Weights of a small transformer language model: untied embeddings, a variant of Muon for these matrices.
Each number is 128 + 24 x the weight over its row's rms, rounded and kept within 0 to 255. Layers, rows and columns count from 0. Numbers have three digits each. The size before them is the row's rms in percent of the matrix's.

# layer 3 attention key, 1024x1024, rms 0.0561, rows 411-602, columns 480-511
104:102106136147127087129178095140119133095165118150131138081109156144127127108121143138126133152136
107:136153148101142124138155142120155136145163149086174147124141155133130103119142134161158163111167
101:143164143136122140136126124175102110116109160089107104147147152109114128152103100089162137142128
105:109139105135128092129106099109138147122124127173158127126131134099165136160091154142131119111141
105:120115144146100141129119145161134137132162097152083133134108099091109165141081140098105132104152
110:140109134122121138153136127101110114102120116158127147132099134121137126115125142125111093130201
108:102135149179119169107132157105095131115129091132109128097084117132152142116129134183123108099132
103:111126074103126136086131153104101103103110133157125111141136141131161151115123133162096093132153
104:131140136103107133128157129131162132096136132107144144123133165146105109143129129157109159154096
104:117135120116109120103075129146139119185057133133124141192115135128134116114134130149144111100085
105:160124081108126113123104086135143191139146121141143111172091181129122104144131150160140135154109
105:132062144158155152134102152127160144078180162123108131136160158134159166117167101101088115134113
105:144156151176150102082114112123166129109140138119081143097175180113123156135144186113138188118125
107:137127131113115142104112087130121138115135148091140126152144128141140094122124150112101119135143
105:122186155162101136134111128137150159152153111094119098133183134100124123161138100110161124124163
108:097154123109156138141141142141119117124122116105154167122115130150143118157144091098110198132118
107:099102106160121126115095131115157149103147129094127130110086082099096152090096121109119117103143
105:136154096117147090137152135130136143113131092081093121170122106133152170161106141144115154115136
103:103133089100142148126123097144178136134153100099117165092142135100111108123141095077138100105102
106:103163139121126120162113137131184132109144142160093102126108175104144123106162172140132139177128
107:167114098146138130190155157077112177111091110110116138107139105139139134076186085158068173123114
107:121118112110126124114108162112095141148139078083142123143108077087130134118121165117115122152104
106:112095163131127150132145119141142105117107131139155174107117135113173096141133162147136118142127
105:115131153140100145121138124139144117118173111145117179107127145118157126146144128083105133144149
106:113081142130120074118109160146128131127108156085120107130155102117116120096125089158105119098130
101:128131109060144134158111102110103166137126141132154127087145164113131096154104164161120096152119
102:133135148131106123145129083093134133143134126137150105083131138127168087116123120105150110124124
104:113131149119122088130135138106116141127133184102143112158103128128123108167133132113159132146101
105:124127145156100148139130142157143148158139164123136089122106109164127129096121134104164115165112
104:129133132166151164168121091126092122095146142105143133106171142170091139141123124169164141137127
106:118141125122157120068167109122122106100117135130114123100133147153110132127148139131125114149157
102:140105123118111101134140112101116121124111163123122170106124103096126129094110118187151148144139
105:109146146107146152191160105078141146141112049126149077123067146187072097143119128125133118113140
103:159145153078103143092091094126138128101114149138142116141160117130144088154136135113088107121038
105:137098128140133134119098170087124127144112109095100129151118098131147150137107119162181099152132
106:155129117169108113150104083125145163101147159110131100121121173131132140096122125129191152133072
103:122125111126131106133108097121126123175178129133154150136124091150116082125116167156155109103103
092:109127111115122146128103123133148118118127137106126118129133120148141132138144114173146140098093
097:131132095115107195130110148153145134131177121159166136152142128164146096110115126140122146132111
093:123120126172134088123136134141159098138091107128165130133103113130161114169133094135132160124160
094:108123119088123152104103110130136090118132090144179154108117133110115085140142184143136154139053
099:134097135110142162115119098151121081130127124092116138150139121133125153136187184132098139118135
095:132158136191157161140107114147099102148092124117155111138123132134068128131140133113136099129106
094:149131162137142134111168178119157186086182111111153116111164157087151092144170113110141141123129
096:144099162119131103119124117128105150116118140121131138130104111141095176183158117130134149169120
094:113109124117128157146178129154118140124137150155090128115106101102091123112145116129150115058109
094:114156116149112114116122137159121185098133118104134137182114142124118115098171155166069134149087
095:111144151093195137160139096142168088135200143146128143145123135118166137176086140120101160097133
095:151137081142108120114080121150130101121118127108150102153143115133088157115096152133101151113136
093:146115130060110085132105190158110103098108116141112088088090109137128178133116128141113148086161
096:156099130141127151151121138120122121146147124169109108126101136146110174144103131146130136139126
094:135131162136135066119098148161125140137108151155119092150085105140100141146147127130104130134112
093:100114135077137117120125135156156161116149143114110111138163138147122144145160144159157112130166
095:114096191100121098149127127132091083150123110145148100144096178144105180187166126110105131155117
095:188103161128101156132120121145147142114148111129152115133124116088138133087128151104122175109119
090:128110118092109194135107104111086132132137138135168144155126150117099130141149155133097137129149
094:140122128149130099100085118094112106115126147105164178155106124091115099169126141142141099145109
093:144159163112139121112074163075111156137149120150155136186119148118107133161099117103093126113114
092:115134102107149102089113125162134156175158112167141132133127142125070140116103117136126115129075
092:126071128103122130130153120108098115169125114140134152110117118091148148137108145117149115141114
092:117122115128199098127125107105085134154119152099144103074087153109138150080122089129128128108092
095:150130085130122110101157124155108134148107137101151134149155118156137142129106086113145119137155
093:128158131108081143133124171160144118177127116119152153053095098107161196132097151159143124144099
094:135107163125143145105125158156157086128126122162127141116134110106109080116135105150131119152109
099:112118089165108113139173153118111150156169077131113079118140133149142122169141123143164110133162
096:121133125122122162151088120120140103135148131115169170135107078147150138128111149136109120142168
099:121115064164151082129149133137097130134132136076113138113117120125128134124131137108191099092158
096:093139168117170158111137076103124126114120187208096141110097140141137174126179111120135123132145
099:129113108157148122126117129139094127131149150147143115137154139077120103085171099115111153151115
096:144177115153135073133114134131111150099129139111097099157108174120091148155088133117164124125159
097:164157067100112143085144091129099147096086098101081103152147141138166095153130104143086157082127
094:153084169136162087121140128111098153158142138150112135140135152120157171058110121137132133127131
092:132163141116106130167125099130114137131099117158161120135101112176112115136152139139129125130152
098:099124109086132118054109140105143139099135107139136097095161077130129161117076143153105100121152
095:143143157166172119143123190133170100082167123148164111148137129150173110110120118115139136165134
097:078105142128154174111159132140168116111118135192129130139103131155128114118155098109138149110117
095:155135106140099162154137133135135130147113113106156127135154128141136153085109114130138106116128
093:131096134091112173121154121131123091127160151178136104113117141107108105125137135109120188140165
095:133139109115082097132140148110108122123131145117135084172123159156115111087143159158124118093161
094:099136144133113124144119134120146133114128157143109080153169073107095116127112138142143129134059
097:131200127165125118130125141114138117137127120105145093118114135129105140153120132153125158145100
100:081114132100153129161119139106133090081128148190137131122136108131108121112163074101101122164095
094:111151120122095103109099140134135095178113161083114121135158103145147160121117090148143087148112
100:171118165088137109153117086144128134148181166100106137170127115111130111088188186135155138188137
097:093100088171143131095122072111119162171152151124092147147140095122102086105157117140160128135154
095:135110076123129185112135138136096113119119117094174122153149109111066125189113120138176122132170
094:102136159096133115148136154091138095100124104140160126131153126107138158115147134139154118159127
095:133131131109101169133091129116145114152103124111119162122133153104134148127107135121139108102134
091:137102174156119121134097111061136103150123146148111141120124138117103146117121137160118132125116
097:130156147129125124139140137098135110099117094129137127126078127144135151122156142114130126135107
098:139108124138134120103135111161110157116106110106151146150117144139121144105127168124112153143139
100:142147147139101159129110163117127163093144182136154135100163133144101119159107110129106132151107
092:136160141121150205152135129108149111168094122139113081136129083152180106157137106132112121170123
095:162170107155170108161119078087138165143133153103110143131069121126182097102091134113113089100162
090:141117127116150093151124116076117133099145123117115087167148147139132151118096109132129167182158
097:109111078110121157116121147117113127141133116104139120129133102135131092099133126123128155134065
097:151101142113125123149127104148130134139135092154108118117120105108107158120130115126087171124145
097:129167123108103152155089124105145142131113109129098138115130153129135085114109122109127124124089
094:167137161125124153155112122132157147137136144151135150206128153143101097130146124103073161116102
095:095134159100139104164145084103144060133141142102135144142108113110108106100167128084130123141120
096:136144118134144133125129140084098110149152143143133139129118145121130119092137162119113135146162
108:135110155144122108142114109120111085127124140117144097144134132149115122144151153139122122125109
106:142148093155086102122147140156181140104145140149160129130086119103138146114107102140141131120120
111:161134144086113179135125135117166144130106111166109170125155122085120143104096131136112092118105
107:132117178156130090134170146151133101136102126195096135121156129124102063186132112108165129177127
112:121152137136136162138183116133111115135165133106161168101143135115135137089166115140204114120119
104:138168161097125121156129096121120132143110128112151153133148117140119136121082122101123116168121
107:120128140125141113138171081147118130134109138145089096173131114142117103141205112103157160122130
109:130127088097122123153154153149131132118128116132077118114104129184176120124128142150095153134103
105:135131092127136152132130140115158141137132152148123162122154154112147135126121154109138121103121
106:151161094098115117151145134114143121152172158143110139102135106145127129160146096154139089117106
105:121131152132155114115100097129151132170118134138132102117121107137153171119086136153151138120093
110:107127138099123123119129133154142145148132168105129109138104134120102174155102101148131127110093
108:182119087118146153144100134120133119128116117111100163113083131128113154128114096123077099149128
106:179103126137152139111130111117095128098153136155163123154140145155154152138140158135123123173144
107:112137124135091136097107118161103105123140154111152146119152157127108106113129149131117128146161
114:159167099098126132126128130162103108117109150143101127115113127097139122133139113142167095144141
103:091117158136173154132116153125072149157146119168118140079127154138147121134118121105100097128107
105:134137175217147142142136085135116099119136142162118135123116134113091117133132061117182124160149
106:117134158114148131127113098103191146114155096117104126099120121135115126122142091082093156123099
110:153125175107134098143119159106116156122123077101103105116132108105172129113136127104127142123128
108:133129134114164111166139117155130126122062105162098096140114163139107123106090119097138108141118
109:156101103117112082112110116085149124131151140146155116127107108136105145078135088138133106114148
109:113094163114127163115123148137142166134130146107112118128143109108118119132110106096131150125112
108:168102130163100123152130133163168168158125135133156100119163137090161170111111088143098106128109
108:096112128155155123130083134122102106142069143065152098124173120116116152137138139135178121122088
106:157113112122166113178159119130133141095152129092121110095088147133123117143158143113114117095108
107:106136120158130131080129100103128139149146085145112125120118119152137113117153141142121157144110
110:081137091127108082094135114123132131101101168104150143124137076107113097133138120107168129142110
107:121118099123108161144140163116105133114171131083138116115096133119185109121123130129132115078136
106:149126144112158113138128115125113121116111088140100118113139104094119119126135132148152132103147
107:143114145145125140100111088124114103122105128169105138129099124119122141107163120080119131132077
111:143164137131134127140103158109135113088139178088146119173103155148074094135128139083144126120142
109:133169126104117123120136128152094149176118112120136146151088147103162099118135061136084128114145
108:109114125117133122091140119084149131102150134113136145110101111109144126155142119109102154114069
108:120129126091165158114112125089162147093163124112150164125141099143126127170157128128124113125146
108:156178132092103129143155118160162132207136142117137159134170090093171157119101185122095074108124
110:063134164110115144115137130172124097119108144162117084129101167110116111113124149125107122170111
108:182140063123112132129119100102140139112156135093115137127099126128091130136120128126121099120136
108:117118126111152181127154120142094109127119100125131139117144099140162119162110152157149116138155
107:125126126104160151139120109130111165130124123094123150110123131149148125125111161152130103111112
108:139151146130105127171133114126117156084134126114133132127163167138129179115139106170106145109140
104:111093132114170132112148123110110145116159169135173156137153167087148096161087145145144134152142
104:107143136129160133162150085064146143152133153112104151084134136174083099145196083116124163148121
109:105136101133149123121116107131143091144154152133149117091130105153110116125131104123143104161136
113:095131149129160101083103126115077050143093178081102119115143109129146149125099129136163152119120
108:152111156093141079119158154115153141138116121158089132127131111111133125156122129119089089146135
114:131139160096097146127147140138126131123134120121101085135126154139123152141134174149153161175171
109:096129148129109132137123137118132160135149128137104162189163154083100155123173124094132128122138
105:129157107078128128140103121129139154172166134097111194134113165133106171114157116176135104130166
108:105123146102151118119135067135099154125127132137130115105164124128169088128148133154098116121150
106:173155108108180122145105139118132148160118107095113112135137112151133124163155133119119110093135
106:110148120118119145136146109155170132132159104120162096157116085118114164120124155129167156142100
110:131087142128116168171145071127155114178146126122116153137079140151078144121139091100114141118106
103:106104147164114136135155129136118097150150121162117130118109105143143167138126114171111070107144
109:139133179139110158084115130136174117112095114142172161126123138088128126121115178132164087138084
111:146128157136130123166109136093113187144140159170101095100105124188146149099136124122166122101104
108:158160083141141171147097147108152139112116061161137102148089131126135160118080105152112128137141
105:148104105129142113128091127137109146106091121156146121143144125112148145128104099129142161147152
107:083111079143113047150101105090167122127142105126146163123102123195153133151144150168152117109143
101:075131149130113128120158129125085154156125149142128157076125129121148073100169129137113141135161
111:131135136105168128132106134112163138148137144164118117100115130115127170111189109135102125136182
111:143105110117111081114129137124109135139114125113154174158109113142116129109167114156125137130153
109:146118144123167134149151114139127096115169131101140129137122098126122130103103123136135097130133
106:135097110148118138127152133130129158133155145134115120085172112117141123090147136153122159153111
100:131093145124109138153158137132106089139115126154114137135135095132157133127124134154152097109150
099:144108110125127169175167114125114152132150111109163123152094111121126136136143117126138140104173
100:144148142128114091121098113093130166120104157121129097169145170103140152148147116100107134111177
099:099156152145176107095146122141092111114096115127191136184120118121108142118147129104164119130152
096:163097132086120133139117137093094141122139100122101141161135110136107163140121138152128141130192
098:102158150145112125157114142140094098164137145115137099155134127144124107107140125112121115054145
099:163162144097076121108110096171127150150124101134115115142123105099125128133113148144099161159160
098:150136085163076139119180099114082095111145080090116112170134053116129095166119144136108131120132
099:121153126110143124111137091115132128143122110111132133129089103104133113117125113086106116134140
099:118114159153151120126130138132105135132144158151090137114078174160155164155112076101133053121172
094:112150125146141145121135124118132141134143122103093107144111131150117140150095134143151098178135
099:112146117136116133159168141128142135099173160119145106150106157067121148144086141113136120139153
096:134109099112105125080133127097127108154124121106109122092110137163126092159111163121164110117090
095:086129133094135145145084150120111143130142149116113111105133070113124110144124110117142129102132
097:147149163107090169158118164120152106093119131112099155132128156126157153167147145168135110169153
098:084143127166200154112106132137156106105144154091131120108120165149084099121145130102104153136106
101:143128140181151142090135122147111100155103097129129114147185136154123078114078136141140112185143
098:112148127105122114107145162173130125094148132110172122138121109155133170176094107132175136117117
098:133146133134130116121149184142142164106168109084111150072144065158145119106145151124121112129111
098:157194106140130127115124047091115153091156118113099148136117161128121134149115131162142126167122
094:144144079157114144142153114107089140075118138122122091153103109164145148149126131108104103109118
096:158120098147126121158111124112171114136128150100150110098127196129136125126145106132153094103121
100:137105098160111128151108116123139149117090143153143196116152147127119136167147165124103127132103
098:152130139103159156131162133167120119123145076129104131166158134129139152127094155059131131151122
098:129131135135112126167181142142141103147122128175119103087106095109155121156145166161148152110137
091:121151127128103089130120112147108137114178144143132120081125150143128148141135135153147118122136
097:100111158150066122167177122168148139159105130135148110145148091118131084089119153174166067150144